config.toml
norm_eps = 1e-05
schedule = "wsd"
batch_tokens = [16384, 32768, 65536]
seq_len = 1024
Each number is 128 + 24 x the weight over the matrix's rms, rounded and kept within 0 to 255. Layers, rows and columns count from 0. Numbers have three digits each.

# layer 17 attention value, 64x128, rms 0.113, rows 0-63, columns 96-127
104120132122107154111128110154114127134085137146115156099125170124138125091149113121115111125116
116121131144127139124148121158066070123107142110049151102130146154125100132097138148153109137167
089132092116097144178106125095113154155139110126135090158109117099130145129123113109109132085090
141119139138084114169110178137113174138138150121128126079133099165101107160123095131128161152096
158115132137117129112186162163135117156102115094163136126134164153133119094156091205129108140160
143178120101171139127144102142158126147122097120124102113130099109146070097171091116103127111111
110090156108158116133174130105193141110184128136121115163129160130133137139120113135159141146107
097111145114106152112134160122136174150127115167144148153145159118097163097147128111180158125118
130193129138144086126110142092120150145127091178161144130126118119136148146153147135097138117132
103113124135102108129131088146137162085121134132111141086104104154154105108147138131136114145109
127150128135190073121128132117149133165162165115128121130120134180195132132101121139106144125115
138139126125183118127164105144159156127173115140172149144115112103159163160156124125127165147113
148120141153090162170142153139055123132108122151103135107118120212108107127150135161139093114157
112151133149111105147091177090138120137158152115133130135130130212178141130122151136119145135154
147132136132173130127125151114139141097119118120109156147118119135108155155172152131105146120111
112181123149111113181084100151105143156149113131102071111117145125116105125100120118138148162115
135128131128117143128137122086145148121153103162173138142102110170117131139139117177191168156119
142129132120140112129096103139110178118083131125121140101113164145131095127122141184095119160119
076089132120100160142149111154104107150141142134137101118136093154100144134138120110123185102149
178149140092104095079108149097141134192116064124138114072177107159116128127122065068123091079122
172147140156152108159115164113139136156078101130144119095154153134141142173131140078112135095112
129158145134105071172082122129135125100140140137118133136141096126141133134059153127107120137098
134100121115113131143086113133149132117112124176120143127091146103082116130066164130146089151088
124121124130146121110174125126125133081113124103100150133080155122164114101126101141114088180169
190090097118128115149143124131151121111156128117141151129149086145160126090114148129112104128129
071150089114110123082162105099140076133167098120126103175116099083068164134088121106108127132130
110117127107118133115146117110131077126094107159135140150139117086123122131141123130145124108144
123118116123126194133160114159108129148093121137105115128123075091107060133152128125115130151087
137115126092085106095127122126181166118110112123179090117142118141174113132106123136129137156147
161128128152130144112131112164078125138123122135099132123104156124116130149179113119135165112111
113145129140099157177155130142131117180151148129169169147119134157152161144129076160124179115149
095073156131132159078115131118100118145123138121126155082114108128091110126150136159144088085106
117144146139112134164102156140091137127104172124088167105120103126160123115203163155152133148109
135107135069116152147113164107100135151153157115162165138115123088101129128143093141188148098116
095143109118123108110127126129110168131105137139182128100137163120175131132139155172101145156099
102114142127080172177118160148157149130116124144133124120086144162150107157135157146126169178084
140161148134094107145118145137136120135118107125138107121157130147056133144145152119134144127145
150144139086099092177078148121108105132154082176125177165119078136082103155159177125150112104111
180138137148091108147115122130125137122168096101149134127152148123120093102090097122101151107135
154150104167135136112123122136143105062110103129141120124130107110102094100163127124127150108113
181163109142114105102156138203127142087135136127144084143111141135133122115167129176122147119127
149134142093087105124090120122097130160165094141112132112079074125117127128102119085173150115131
172149124071109119165131111125138099149112085141099107125114149089102101085114125108148134175129
124133118120102094077130144116141142157146168100161147164125136159122138122138193098106127123109
065105098144172150121140145104111133144149142141128113142135182128098145140120100097129133107133
118106164129173169098186082100121094101105128131109151141139095118138152105154124146114125078125
119076117095121128128117084110150127119151142139172111127117141116102098086125119098158131114178
110126124119116130176115119113168149134164112137153079096161123101154150069127093116144136100105
142141127118140102130141092126119147140149138119131114143119137129178061133120113129134150129129
129107132079165140148134151095124151165120167122104132141117121139151158152209115133120101066117
168129131106103097140123106138107132124144108150149107089140146178121113139153168136139153139155
151153167131118148133127156138117124054096101129095092134119119093122148122147125086115123094102
098144115083130165151122087123150123163152134147108136120131124109127161132116110111141153136154
111121131132095166085139114108120131150097116119105145098130106128149153154070142120115132091155
176123108118118152150129155107161106099126103144158169100123141136109134118133168154166133116136
136180114132136149112125114128084135147117158109106100133096171137128117137156125126151114146110
092121135138142123123128126156126095164128117128132148134152112109093143136093136110122148121118
150067133103152140111135132072140136083098106151159176116147068079128111071124132081154112117136
158142107070112120123105088128135162149120111122095152192151118111096124146156124108173102145145
160106118141112125110164131142151143097122139099099123134112116141142121123118130144130119163143
150134104099124152116122141109143184175132144118122148178077114154151093147129119131114136153115
116108155122133159137095124100118110189115112157109134146134090099161120139134126106130098121120
138143122114075102144176148100132115084131141132139099105096175090085132134111137142116181160140
148104106120094088146143119153113131132156156109113105144147122134155097163103076128134140135138